Weights of a small GPT-style language model, trained from scratch on English Wikipedia.
Size: width 320, 5 heads of 64, vocabulary 22208, 18.2M parameters.
Architecture: LayerNorm before each block, learned positions, biases.
Training: a variant of Adam for these matrices, 325M tokens, 6958 steps.
Each number is 500 + 25 x the weight over its row's rms, rounded and kept within 0 to 999. Layers, rows and columns count from 0. Numbers have three digits each. The size before them is the row's rms in percent of the matrix's.

# layer 6 attention output, 320x320, rms 0.0594, rows 0-319, columns 200-239
074:518491521469564570511524520531546478505501527549554514500490495537533508490462497532551491494510495513488488525539516551
128:493537494565454485465442490474491521531512476479500548471471505494508444428557494484457499522553512502548560492441465514
113:486487448487476501507471506506493496510485479490483505541533505497496531449512497564428513508478541480541485526506529463
085:437504540493504485489519539513460526521485465523502486489475502546548465516541508489503443497473482527451550473512494519
110:477543458551498477460429409523496498503495513528451510526505549479483441498514531508438426468514477516501558442453443491
101:480495477500500482481495496507472509519484496508478494510510512476477513489500506504488494499479504498500520493487504461
102:499539482496470529528476468515554521441531507487533496546473488530477522530457531536480514503521492455514473523529505512
070:536573494492518570512450490462502494484539510446498506547485511525506478476457536536493533529533486478556487560522489548
100:538514488442546483512541484509481480517473529461506484495549517486508533518471496496500526504463504531532459507515534479
125:539522528510533471470544491451455481538500500494460507433536534444493480492557473457511479497472497499491526456451534463
070:440489535534467475480481515488510489518554481548512503454473469484505470501536470465500476474481469478437579438471478511
071:480509536554480528521528513485558524454513521556566531434445463506458510489489462455557503511535540453452452528498509513
082:460556479462502521529490493441461542485466459428510469534515531530472516502505544490469522568517503511512504511537478518
082:508538495519479469466490478524495505526498536525478481481523474470502478503476525470496512494522471508524530490481505484
089:489516477474459457493510485475485497528468490466489518499539472470481501464485468482432560575513516481573512530491523467
093:512485491490520494515522523512485513494459509507490473484509507473512522496489518516519504484488498520526472495515501453
110:496497498498504518529497506518508525462495477483524472516482518531503515513518516520516478493504516515481450499524474507
100:468551529516482486461494491500501512519499511513518517474483508513518457481509471446521495534534510502487532480481495498
137:457501489503509518498498470584499515475494499539508478509500509500500521529505496534535446455471504479443502456513487454
106:501444463508520482509508472504482454516503489504460551470557526433482518487558444524460476473464512465499527456469520492
091:520493511471475493470512524523519493515504514512501469502520467508528501509461487504509537512522495516525482525518542489
090:450485511471512526551502518495496537467487466498534488518488484545486528525485537490513499522496488476460487512553482531
079:531541499569446508444442508516535530485518521538483518513435501482478421467486508489543496506567539518499550507473434480
128:529479521471528502545566530522491502494493528499500507504544465447503533520469490511544533481467503464540467511527518474
101:500459507461512512561499527487495521460495454428531487538468476550530522513494540515468507526472466482520450547562463592
082:498525520476474497489508490475488503510513465461492477507481494510524477509484510475495509537498492488529482530524462511
073:474505484510488549521464520547489534462536457482528475522504475550555519511531542542502474472499472526486493487538452521
071:481517433465525505524504462525490522490462476479486475542528553533489523530503533534441461516500497531523468501525487510
107:511587570523454492436497475484529518496578501543501477462436459506521421537478489443548503497551460467478538498469502493
094:470493526537484505492484572483468516518494439525510510507474487504554507438552501503494467464469506502475524498497507511
080:531481547447527499476545551517494502513449513495495449476494504493534485520468493494569503507507517558516473514529497462
096:558549472509522490439479446515497485498532579514455462474523534450509502521484536529508511470512469505537509466462519447
095:536416476508524503536499556507502463511508494489446515498521536478496537486542487570465480459455522484529491469495485490
101:530478468499502469481498497506478472532472504500465531512534518475493501459504493497467497527494512502523522508481527496
082:517515550477506486445507512496500505516490511529499483508472510525499459510447514443550512537499501497461525525503535519
107:435491424541445497489453477529508520480466473533509529540512520496428527448511498520476483499521573493479514497493502451
101:489506475510514473493538485488484527492474437522476485504517535496464509517535522475476444468483495543474490472490518462
073:492503514476479474500530514552516493497501547541482477498527490465507527534466473510528500449489519470506462494516565435
095:474508485444506469551572489495477486538459485454508533489564507461459550479506443485465547542453527468521477506494504461
099:497502489526479523493463515471506478511515500522486537530486478498466490465510481540485519515505527447487543519485535486
081:548439539437570497510537546513474464519484503490488457488505487535565495553481518493520475473444428530476492478525512559
081:489505516505496517524491485597477557443505516465533430485487513521537539543499528522566481458476468516476460472531442484
102:475550496524439487461432446543504499506550533509513517489463473494510459491484489491486509515522466475526556485471462516
083:508511430524458482517469471497486506501510518467490536514527495457437524465485499504452542536508522470577503517480482473
107:505517505459473444463496461508475489501481516458487454518513482529510471565444544423482509539508406549520545493518519537
114:518505552440554559577584574522500516479508540493552481478517458484524554498485461549605551504471509453499459536543520505
093:467458427488483482539519506511511485496469521491488497524562497496429567508491501510437514510483522509501479501518538485
081:477488522457507531546513503533481515478483454462543475507494479537538516533525495507542488493487493505469479492530470524
096:523508503527532470431507467524503438548505558609462519461519519456490467516510451482509458457490505484431563442438542481
106:471522510481503524520526535492475547483514473504503467516501492504509518516499517525521516497474502479478508513530485469
114:520547483513535509474480459537514491501491573499503466475511527483503507503466507518519486490499494524528484491481500471
091:492518488520489507501473478442477484495531458503459527507506517496483482520545520513445488492514468478490539502484517517
108:479459477524497549510482543559546493464527504548525486521491486518517558495495505571520479439476514483464462489519527468
076:476488486462520474537542494528468522495468477483508470502517497494497533522498489500487488493435512483474474512520475481
106:572443484464522442491529469536489445532435550502435498497545533436481499499455473488504501491500519510550476497481515459
111:471527516512487503449468461534523487499556564548535495470472462514513494528481484482539518503504470499448543482468523518
087:510507484470463424482536455538438490522502521492458516494560497417494530547493458442501514469439459455477531462464542435
128:524488526526472479463492533481505514510480467490496467487467502518534480483494520471511481500516498564530476511509500484
077:539462472506476486502507495517548462486501524490504553517493487480489510465488467495496528513542559485536463513494513491
158:458480502537427503517506549495546526493511476544549566491462447520471515453518434485504536529553573474479494531498517510
096:541450477535502482511444485475522468521487484486463538516488552494507471453533524547445463489529526510588487492488451533
089:550444482506546498503471504481470455498494461471445488556517554504502489501525558537463454446460477543489531480503493510
111:552490481519501449469476455506504477507470501487458484553494527489496448489475538489474465483493494560534510507479456484
070:473479478464536523606550492549515528451492507495548483511533469507454604537492494539519524487479512488485419525541505509
324:501500503497497499494504500494502497504506506502496503499504493497498496499496492499499509501501501496500498506497509496
106:564547542487567499446542490501504453536556560556480470441528479475546482541475485483528493456496429476502530468469573487
086:483472525457521485512558549520475509515459487505515480501523506517513529516476482457553503501469524550441487501531542497
108:498542496548461536512472491476571509452522506515520516505451487500462510474471493536483514509527548462533435536514489476
109:539479486572476510470438526439470517507514457474485530490456535470499489423556532522489489498519540511518511508460463513
110:495495474547471499499469497496469518485493453488502526503501536490507531465546522521481473458496508544504495474489471480
115:534403455510517431503511537492486437556425514490455565516544536434487531430506487496431496501443558533548496502478515504
066:479491445486460523538467483510503515454511485459507528556512492512484521491486509567462519505526515497539491543538483515
091:466487476500513570553484507491555511459467461459548505539470536564483524464510514550495486534517580499523399547555450532
080:526492472476498492523542469499462473481525541500455532509548533448464535541504474509501518458447471458454527490483547499
077:509517528525498499483493489452481506493514445498495499475466514514482459516557485473502464508488474495465535475479481518
137:531519570480524500492512486449487465521531509477490484469475484509539443531498497470521514511509442491516511487496482544
103:521527526461469452499538517436448533504534477426460456477509505494509496546516505452481522523476454467501499518506539486
095:471543551493527559547509515486502514474525525541562474492479439536488535536447516481567544513469450458430501554527554570
075:512464526491514470475539502485516472556511517517478550470508467490516481486496455453496490509507508444524505490479526514
111:451515492428457483535529481496505516509447460471519495536528486558483493519492483460454521570555507516518476529521514512
102:469519523521493516518520510433509479513551467515521546482487489517475504503543468471477496493483509452448511504485541551
077:496528520510512542504511531428523490501563497528521515476467478533489513521518503499515521529475470440466492522509533530
116:573465562477529470485559543495500472525500532521498486459484466487552482519494484454552513497493479519502495506499536528
107:461537490497485478500534495512476553522461453485494474488517503494506515462517465499478505524513535494527467517499499410
089:526477487492480462500505572513496514547449532492476519534509481500506497457459501466493544531515515519561514533510512508
096:557465474566526507418431507518506466543506494553452505513481532473558468432513528572469452446504503545536531474454472479
094:508450497536439487488477551522501534487486465494520536514463494498510521450508489483514505488504581521495469523508491487
111:491481532520480550527465542479482528466520445442537497509444502547549502489542531531531494498504509504498470522535452557
086:574432498504518536525494527495527480452497490478491509525475509508506510498492517553532492471508530493523442529530492509
097:465578537468510476472515452487494514528500520516506497452523500494520467503504474455488495521527486464508517476490541477
127:471506538455530517555562541491497541491478462498518458508506493541502520534494510485517479497496488505479456515563513512
102:475569475500457511482495461520538506479536547534527540516506489520455502509458479479519520515532519490469507524497578475
105:501471499480520534544494497520528497475488496498512487543486513532502531507463515552506503485479537501504448539540489510
072:528396447521523481480488556486474466518470469485482530539538539487512538457532532524463470475474509547504514485489534487
101:423534490555435529535441491461508526469544450519546562497460461517445491456549472508456515509521506454455548511468496540
085:490515482491524535512490466481553489486508519489479517540490538525442485508452527529462498534522515494528472533527484521
117:461500537528509545538474484484521495460546449508539482489430520551500511535566511515525441458487505484400466471506456540
084:486465497483516521509514533543529486491535553539536493476502451521528539532486502484528499463502472506468497485513520540
102:482470445525476539519464498494521500460510472537489523564507502503439537515476517552469504476496527466471499512515512494
097:499535495500523495458496430516523458515527559538502503468528489475499487517498499475493506477545465518505539456466525499
091:492493471492486477494475454510505478516481489471493518527491522519478502470482484490459488527499534510507482524490480508
103:479530478499465522506486483514533530482488488499516521520489506528465505476486488504500516528534562493502458531514510476
095:495491513520454527495488583488503535499539487496503518515469477510531494471504510531506532522494527464498498552529508511
088:569454488522468431454514535478462491539474496492463519487523496456498499476506499451509517505486513528501533512460562482
089:512525522514473522509501535429497490485538483496500531474479487471481495472524462521491534492493534452520500528491522483
117:512497488534464466500517520469475522512497450494483534498484510469477504464546461485473486482467522475463499513467509472
114:491506482532445513477449533471562505514503494476519528528459491556496457439486498501461534596573567498556480559510473508
085:516504546449487482516526524506482503513523513431500496491466495509563473531511491492529515520468485495524475520515459545
101:533436464544508488494474525483486457532497498510446570516515561443476515445563487541467470463474550505501526462462514495
126:485531558489514510487529488490494496514509492505525477464477491521539467531525477468542475500490479494450513486500504522
212:504488499509497500505500501515500519495501504508503496499503486490501516500488509514510503486500501500506484507501494487
068:455541506468466534508503537490501539473526477479520496521519478548494524540463524486503517520497492473501500512544586503
094:440496526527512475498533506538494491545474497580515515460512475481506496483545451485511463473495504486464528451472529486
097:465513494566485496478461471496504486537508523546520567475473510490482475434558456486490479509507528501463548484436463534
079:520551457531509482471450397510498494492480523522470461503510535494464468522483520491461465470552453537504541471461482499
087:524525512457530463485553456490488460529478538506465466453544509467494490559481463467489490494473465479522478473501557453
129:503528438540513487463463440494491523511476492510448483491531548455476497470515520513441468499534516506541503472473459447
088:483517543505526504527520468505569466506482542500564521460460473542505456508489469454518492534539500518518474510495480583
086:499501474509546517473482496545490483534469513537495493531517525501525517464480528533505473493485506500493506499495516458
099:505418454504527505524506506528466493481458486517483497528524539469477570493524521544499460438442551538437464495509489491
118:488532482482482495508496454508557481489499547504512523512513484509444507501456472482475555536539517468518473525497519501
124:494546503484489464481545457483483489527520530516495533461539484454480483512496447428500520514533476468505542491461559484
098:490573499447479506487513476494501526485486525459503477542517504526488472529434523482505539565538507510531499547535523487
083:526487511541533529491467535532499529482509473546481437527474506522521496509485575524541445436473465541459523480506468491
110:459532493484462496509544520493485538487522499521504490509535461501476538530480492466501535509485468449476513520520581470
087:529463506465495498545550512489503491480512485469508507494510484494488529524500470494518525501477525481491462520510500510
110:474466409478484498507451453530489466508475490471466531574561514503472523476496515561409490508493500489534513503498511497
115:479532543457530480468505478540478483540498547526523463454499467547565453559481502458506495520506403553479547483496507572
111:506427466494531520550507517516505491473478451477505506551504525517504537500532525575485469481471543516489449520534474507
099:548502510530531472436481507452478458568493508544432515476496540471514450461534486493478467485496516500483537479433529501
084:554417494533532490484465492517515466515450519498484492501471529492537486454504520510521455486524538550517466492495447524
109:505513548539516531449483515532533508510516513575496480484455468515522444501484500491549469474535476505472537474476475491
071:496519489519498465487509457538486504499442499535501474497515527478500493502515495485506466467512517535503482465481486430
085:503468490561461504480478548492526520490522465511510519502452490517507488472522496508498495503518527510483501511495472507
097:482548526561517564467472523496551536472535547531528471470460467503516485497456520535561515507553483480523495498521501480
066:490486516488516496517520503470504492534467461515493521489505503520492496490515454475483479514511547487474473530495518507
106:473526450526446493492467465486527496513516502518477563552519491485441493466462498495438539550542528466524533525478501493
092:530503544527498491486506494547495516484532517523501501467491484474572471515519511477543458429535457523497512453505473514
104:520443530522502528519503534471549516463490466531513508517432511519470504502477512504555485479506550505460449535517497507
120:486508583475513459485569518480493491543501484530504488441483475511527437542534459405535474497494462512451531477490507533
140:502462534494529466496504500501467485523482484486501480466494504501563497505536500480494459457474463555490492467494485533
152:497492495493505497511501511485510470505505502506498517489499512510495491501527478491480495507493509491487508488492510521
084:533460530472521501524543542494483527467493472476517435507503469537522512560487531468559503486490472542471462509542499526
080:536505558507543515517501512504476472503510520480514470470481502459531482502508514507549499440475463508497510481491467520
097:472480491507490560551480488567528509445516507489558500541489467504501586500453511557542520483485502445485467527543460500
098:543500593527511521467518556432495511488545480515527469454424477513541481520504504485580501487477479514451508525505503526
096:533547463548495551494447455489560491478540536520478534524502497500443456488460505541474533531583531444560504531481477502
102:494501549458520459515550443492467464528516500473512505455511478501513491553522442427503481493445447456468503468467527548
113:499484534472497478509532513503503502508511493510494515477498483483519472531507479448527502489508482479500511473497507508
106:551446511483560505523543516499522464497481523501495492490529499480532530508503499521504511464488492525522445507517513507
071:551499543489563502483468494446494427562499515468469518504489518505526418489527512522470493527511482513556521500474470556
119:583502522511526503473483499466484440523522527493454530499514531453530465485504518518510513479512482505545533469465499501
112:487464531484502500525534518531499484506509517513507507481511451485509522526493455487528506482451508470441497513513499502
070:506511486566473504465454460496496511477495465537506527494479498489500472475536512490475459471519509524478539473449479504
102:482511507493520516495497492506486511496488489499507470522500510512520498518494530502514480496489484518468519494513479501
077:486490504522511577563510534444517519452537463493542524507489479484450558477512503538515540505458536430488466538524507522
085:475472438532455512487450488534514517468483524506520496529512508512445536463469532519490526515527532541520494504508497477
107:509508504469495483518534549472453532521465480431485496493531535491539513469542509484493509527490535520562466483500502473
091:508505436510494464487446436492488478505494508482448516534513531482437457488500495503407492531496509490523535498465466513
111:489493464537506478486471454515448485518518478495479545491519550428499521469568492515467454472460508460499539424455436481
091:474520517524489464455490486503491488525496507537470519489506502476502442474500494457494468498521494499482564472465497495
074:478537479490493509488482479455442529492540441478446473525539507496488498537523529535436491484484431488472570478492477479
082:450519508497492494526530487506515508519509518515528492476512483526496530510507476480498516509515508487481494493497514514
095:443556490518444517474479509521463559481523498534501459508510472501529508519491532508510515481524454502473554500521522477
078:503534509468507497482523459527478501513499544515501492486530476482508512510469478500510509504490481482512518493495529480
084:538513505436506482506558548487512506494481526461487478509514507503506495523468498495505527534504545524545427554551521462
083:543490500419528438511541494508458463514452539446493466493549521500515503541496500432496506513455461563515505475500520525
088:482474519484513509501516538538498501506510514501533487460507458526546508520506499490535507497525487543485500490528504543
088:445509481501524521528504458529468539454472431506517437488522532543466546556528516518499430455481482522441461443520508448
074:462550504505503519491489486505525517505486533516521495476488516490490483463478486533506524523537526490549499513502483473
102:538441494490553476487483491477478431533461490501455518504536557477501495499507528504498453463482505554494531463481507528
084:483553518526468472439474485511488514524467517548475484507473519470500454465469512471529491506530531505487517504482501433
102:481526512448545474560546480493425517499484450445477446491538541501516531551540521488478432473418453508469467463515485496
082:496564540531540524482481482444501485520518519505526490424443494483518449489513492509512512529509467489521519499481464533
090:479527446514418468477490461537524550476512511511481533512512492492443487496468483473467524511535525478507522514479485435
103:492478504498490476493515522494509496515493505522498494487496485499487510492494481473489512502488507504489489510492536489
091:494540469483451518503484461559527526452545531492518499525518465497498507518459508526505552496536499471540490517515488466
102:477484478487463530540468511515499534458529482452537495535502481551490546531473547507507543518485470512485512514528467544
069:501450522528508498504484491491548470483506511518534524478455468525496503523499475460532500492494490488449496497503496573
091:550459545491532452467528532439464460542467471508476512481499513489522466494514487455494478498464473538492530503481548528
099:543514508470509487517526512462467498515513515445498506478540492493511498508521468485495531514495492501540498501473532519
101:479521505525483509488478478494521533465501466509529501516449496515511452489490523476516488500556498527521509500513442517
089:485471492508499495504474472487514481514493467510506525511507508535479477491521475500451460494504530489468498505470492528
100:487507508463477459454498450522480465535528490491480512479513518497538432520557465447482469498528499515469558445457494514
096:469486524533486544502470573505519523481514513520549511489471468509553537472500512536538518489504518490504500507525524509
099:482570474542443522498446488456500557438508495490513471529484502531408523502463553473510546531533497519479533526511522472
093:526517540532499497450489469456565454538534541531493515433471495492500448484509441496496502517550545456517471502449534494
114:445467472545464527522452533479509539466475414484562528547456510550482525431531511515472474514511545513477499526518469528
090:442511476471510554535497472540529537449511528502540484506515473519471549522476496547516531516526522465480475516534472499
083:515409491522485498491496519556534472471486496535496517513458510485544544488506491551520455433468555530483425492518491470
109:503517547490486448502544517466455508537510441471475509482495509497510460514539457437485474510454478469488514479473504492
092:506524567493494521491508520466522492491547501540500453494461456523541466545459507510556514484498466472450515542527504502
096:466491469539501538551471488508519522459524474499549520482480497530469555494516517512475503494518487505501484486508442555
090:517418519480505494546497514562507502472471479476514491531483495513525553508495526517528463466458512542498438495547467523
082:545443503467537476510536509519473467516478490490463473508539538484504514534534494506505480474465486512490488454491513471
081:526460506503479479517500530455483506480511452476478528490464510465508496479534506516467497488468517488515481524507484519
087:473530479463464462498515443538478516484491540467516505502530502493472515539467502428497524534501495499478511487498489501
075:521505574478514463455511499519433470563498521514460505462492490443571424500509463501543518479471471481510561473481495472
135:481541531474479489513532483489469509500537495459511489460510479485509496548529467457519511513481457457493517476489504510
083:513493538487501491503555570451473491533513460483502531466496485492529480485547469445521523521492504493503508509499511531
076:508463487549521536515489530556524547466502483547521470513479480504515552492505514540553451424488523511474459488512457460
081:476451459529501516514497524503524509486483461537506532501497513496492520453544497542473476475534532521496489498502457504
100:429530503469477543567515531521488574443460472459568451533492471548469558509473510521540540529474500510475473548574479480
093:476508465494490526564482503527489530458506473471537474540502491514446563516510511520512523495453515475455497492514475477
099:448486458502505521554479500513497520466479483472549515512518531530483557482548508513495492506506521510502486480518480522
091:498485535469499454481542477551512475532508539516509499467503479488519483532488469440538492493488473496492507459494507483
083:538499531440516461516556483496472495507463477437490465511517510509528494565485509464499492501459461531531451503528481496
086:499456450493479487513502487521487498498467478453491528504506545495490522490569484513473484498513569527500440482483470496
087:508496470464523525532506487501540485471500542477494503519542514504447518531461506513495538520539514491540464494512501513
114:505506515451478482499531542441502500547485508459478525502534465502498457475480481454459586597552514468600534545510544523
099:499517476485440469505502521483472559473490464429493491515483503497482505481518505491475531537485520498511477543501474452
101:509490475490547534504478489564515461490497560505493485518544500493521533505466529549507489481501468508530514484516507520
076:487559516496486537496512532473505540484527503511527498492504458506528474497494487515504541528564498469556523523512538517
083:456471562474544484479520490531507468528510495565523459458488472548542479560502482453520424462469451538385537460500498534
135:502464496521563492479498498513489454549473510578457520492537511463499489470511481526469451452469476491487573456465510492
093:477515476512525517514509498537503506498480533512532509506520501479495559461477522525510516505487507498505485500508516468
090:511499494508481501476466508505488494502528509496486509534511474531522493508450553504486518518507442519511540520521532546
085:481531463568452469429442474519470509512512538559481532482502506442475485439504500498483512488514491512496605469435485466
137:481507498514507516524501504513505520479510483496522485500489499513513514500505517518510484486492498516482491503513471495
085:491443483493508530518452527494513485502492472496491489543495517556510529468493527547483488505516516490510460524529502521
076:470489494523517570545488580468534550459498471490532485520475496539504522487519546581511517504517549493486456552553484506
123:540510515531495529481498528483525514484539531529499509483495479462494520477482508514550539488531526470512489515496525471
088:529507497495487522513517522502502522459491507498491494492514500447514526489510505547536528491515536451521456512504527458
084:458515550476555498510529489502475505522484471526524441460484485518511513529510503470516458483439447496439514467510492518
095:459520499519492525499461484555535513480534525553499459515497466510508495519490524544507482459514484474473514464525487487
095:525440517446529466560569551524451510499466453471470465501540506482510553526521523500493465445412467508473472478528517477
082:509493495452500559545495521527493543451506475414510467553514499542545515517490548556532506501534489514539450517576477509
100:524545482503491528512494527454468565454501437454507470533488526500461520476489545504505515522475512493508489538524489475
083:565475538521557479466508556463478459557532494498448533458472537478558444475563476523487460475474502504514525470450485514
106:490445424517505478538509483537486504494476473453495514508545541461494578473557490550437465466446536500540456459494428469
086:422509500445486493534548518533493539504485508485547490473530461531500545518511466480500529518519500504496473474524530489
092:485510478495477445488507496500488502533469510483472498496536503483499477476501502485461513525509508536562520486481522452
125:485479525480467469511514550444475484538512458456499517489506480530513483495553469485461525541474489482497525506494532520
082:501573495509489527455468427490524501458529573507487488458480537472473469522500503507529512511561514494497504494483480476
079:521511537472538514541547490475529498489504512486501480469501517507474519537503485491534510496514514481501434487514511491
099:502432480514485509503501546482485497494487423498477522537507524516504508489528520520470452464478521529484500488517520494
109:577517508528501518466499531427528485491509518475484498491463512480478465483466507496522549541533531489548480547493517503
074:588540515482507482527573536409523505502515520466453516483525491467469466531474503462498578554526500458581455531492524495
123:478531515539467514494475510434531505501537467511511557505461484508467469449542462495469525535520538448490529531483496523
116:533520506481459460500528510453504490510538501444477542489511487480505456518503472444469542545522481469560507515485502525
069:536528568465543526534551513464472524504508493489524443487498473513526481548474523458564523503487435474481502497519493529
089:504471492502529497502528535516476475516491505515479489489541509472530554500519499548487487442442497500496481485495520461
078:522471543513500501498473493502516482503504487494521512498459489533554445502529497482505480491522491523490507489491460563
082:440531489510485504514484477483499541474512478524503483488475506495443488507517493490505483522500512435461510491490461473
090:515501545508549502482497479499510455528489519530501506465476523500517475502512484483531464490490484521472505468471485535
085:485514468488531477497490425550538470523490561511494535489528505487456475509473478465505497538544510493558531443476469506
090:516435465554528525478452523542532486507482519572484495520500510487509532451509511589494466432509554508499498481485480463
091:486556458520478475437478446509502493526488526504455502500519529483485451482492500498455491522543495514543524480472538445
128:473516474533449494496475483512521514481499480533511531537497489498467509480503496492487512484520540482471501515489537468
089:524549561464510479480508475508497489496493565466523423463481487517517478562420525428575535537499443549508488505512502509
209:503500506500497496501507507498508497505497509510501504494495493501493497503493491487510507509506503496501502507499512505
076:480451459485497501524492550513476514505461454480509503544555497520493543466504521537468515502480535551509478529531527504
097:495471506493481499512492505471515477495473462479523496513502491547507489505532517486473492514524482523532479492514513531
072:456487484536476486513456478522519500458515527536520526462492475491473516515504489515460504451482481513455522490487514529
086:537474523513541515482473508485508448533487525497501505507499503532516499486471513491515511519480478531508519521495500555
082:499479526467476514531508541454527477514489472465503517498490475537533458509524465504480496533534519478515473532520533560
081:507523514502477490497486488495483498506516508517488513479507478467534475496510487518489509466525492491550495498491507476
102:465492470472519512535484495566475513496442516455523490530501541533503540498494511537514478524455520541492467495537460486
092:534525541436513497519561515474479508492519505454480466497529478484523478568481501465537541502497444460531505489509515490
075:574534537500498515472530538443511503530547492522477503477500465466513463475486474492535537493533490465541533508463535463
073:488478500483560524538485481571544447508495549524508522521508503468502510460476488554506495478473517487539495478505441507
112:487470503480534504534527517553472509495485491498523486507501521488518536502520498508554466471446518501453500474516480475
106:508525523471515487499511469471501480517504504478491495489498485507498465516478490457476518546499477472510500532500476542
095:489480529535489470500525542469509488545525484532488568482482473459485478460536435479492512515472536413494540490459510492
106:577417466518520474489485536516485493499462498489450516527498543474499495484507531521495473474500513552529516485485471511
096:502496454495538501512479442525470500478471489470498467513530557511479537528515535522472457471476486546469489461496469493
099:547476487496472479483511533486492500520484460503454510530520497476514493485492510514462511495513502506547507518494504471
150:503524506516503560486459471472553468479556511522516518505479482541505472504503486541503502503549507453487502522489536544
078:506463492499517508473469505480501460515495514539496474524491484535503517524459532503496483483481464538454517530513564543
101:466469500490511509547510532525486526477473475485540489515496507521514566501527528503518494496471516526464482493533484509
112:490443428502496465557515488463503485505442452457465540552551531480408518473515488531408508544479555495551477525501497472
087:493517492509505525491482464528510502488537511517488492490488511496475491524512481528510480481505493463468523473489469497
140:489527486475516525514490490501489504472506515482507481502504515514506511525492517525506507503496476507499499498526495506
115:508473519497539526515513525506489504501502504517504476496500484506522532504486516532518494485469476506480476515522513507
087:468513456531440484505482491548508556470478474493501493525485500484479515466520502533471512496492546514509479500484449430
082:503481494530462485481470519523504519485542528517496492487482487507507504526514529500508492473506463497499528478505487523
099:475534442534416475481473510453515546478497467475463516551511516486434484463505525510421527539536536500568525518494498420
085:518491470464518459499541463516504452536454541500465525514567499440475518480436497490473529510486497502549509514500529469
105:485581558504460525489513499467498549482529483453531488488461484493504469493496505466569521537544509464519499506520484467
070:576504490474504453466546494474465479548507526484458524515529518446475483488483498472502523528472509502516539511460524495
081:537493498480502493441480530498506479518494568529483491500528482521545459517474510483518537515563484552522570500509557535
100:467510480547504537507483500482525485485531520570511548489494473480450521467518472547484518508500508449479526514487520501
097:489532483506440511480466508463484540468520492462520488533453482550478489511477531498493548554513475511482535553508484535
081:545493525483502448420488502481499439552498564506452498474498505494543425514489471469481513515500491524505547504458530509
098:538476541457531483497536499491531460516480529517487499462475497516508446531501482459519494506517499531506471489491472537
100:562461545451551484517587556518479490496489485485473438474493497480565497562531486517543463459433477494493456481520478471
089:459530465458448443486528450498461520527503494463488544481554472477498486523504473442440531535499468481546537480474485484
080:479455460538493515513442492485507486474492489497530529528480498515475502473520531517449486501525502553518522503490440569
097:475557506517469526537494502435508543483534467478526523512490454510456505493476499473508567555520494430510520559519508524
119:517506472530534507500496472487517493488469506525467497489524518471468508483515506517470479487520524508520476482483481466
068:500497459553519487495467449560541473500509557537514518469498505506489523500512491504453453449484489525496474450453488503
090:549490519518504471449471487482487453540510506484459493496481540467527477491493518497500484488476482524520494490472485497
113:519548516441484474498529473466502509492473504446505456497490505541495468555447523421513526555527474538506455543521519521
091:486536511521481521487484476468513499484540526538490510502509467488450499517470505484520541509520486462474525510494555495
121:477564481510454529519473460454554531465515493452535503535487473550443487510441517473470556590568499484556476569524498534
089:516488455527495495491478495477518508481508509523491492527504520535439521513475531500465504514496488492477514504481517482
088:494545490460492484507527452537476503502488530492503473506532508469484527528452488477520523505474479474480492517506524448
086:527503539493532504508507480515543462502505550485536464482475470530515494515463471500528506504484474499493467503516496531
096:499508467521486525488500528520531550473519508535491490506506494486456513489481512540508516498525513476509506507509492435
083:489528501566513486399445449498523440572530534596479532463496489473519452434515471484479483467527479494488590452411545486
130:549463535508576447490530494481446457559464481489453510461510560475544447493567495462486422464467472557494536434456468526
089:487442477496549512522506499556533455496526550569488536499520517469479543533516476534487464427450497475446501450493520497
079:477517446551510515471459470564481497500505558524518547482537526450507525461511510533508470457523505519519550448478503494
127:476499515520509527500485512492505522492506473515499475510480503524487502506493538490521469487504490510466493486515478500
095:506479484454495493490515515542506475494495529523494486516533483492519509520477493511510504488502498523498497501516517489
080:463486474493494525547480499537483495495506483511497553508522511484514539466521472578466487468471533462478485501507480491
098:516512484518508494439437484538456486530488540532478467517501510474527483476460543520493499497478441533507583487480496490
123:525503562445472446481570546483471519535457504484480479478491494508525454521469483406563537550515480529504513511515537487
069:516543459560460560472421490494545506465544540498510513505451505499453490480469514554493523502532524457535495519487479503
093:453501500475518469541531457525453520490455486494537487485505492497486513518520492474501474486465485538459504483498451538
158:500496503506502518506488497499500508483517480486508485510489500515515503507501525523496490489496490504496494502513482514
112:462513538495500514492453458541486512475491478454554443503444481562585474520495545497531463497511437559506490484537398553
086:457557477512460490467464489479477534510497477501498504524493499512472476482499504496458512531507496509492562511485505497
074:460540522499450501482496462532524513494521517506499505488455497480488478505470474484522506513519499459526499499517507474
088:561488485473547525491492504508477491499495544502465458513522517473503525525473534547549519485480480495508501516508492487
112:458555482540464554500435496443538523482521470490551531528474481554476472457511513521460544570567528485523525544500501545
101:511516484520494531496463474489507503462517498485507469523480515511477518503493533539507502494505507510478487518503483497
099:520513525420506476502562539512467518536459540466487492497550486481516493508450506446523560553483488512559506529534510498
082:473465489478485534535476531468521507470488532452526499520500514542487548502482543526497541532526541520532426528563508543
098:528544476462530454479496423505506477501468557443496470493526533512493472532460536448481503547521474543543479501499510520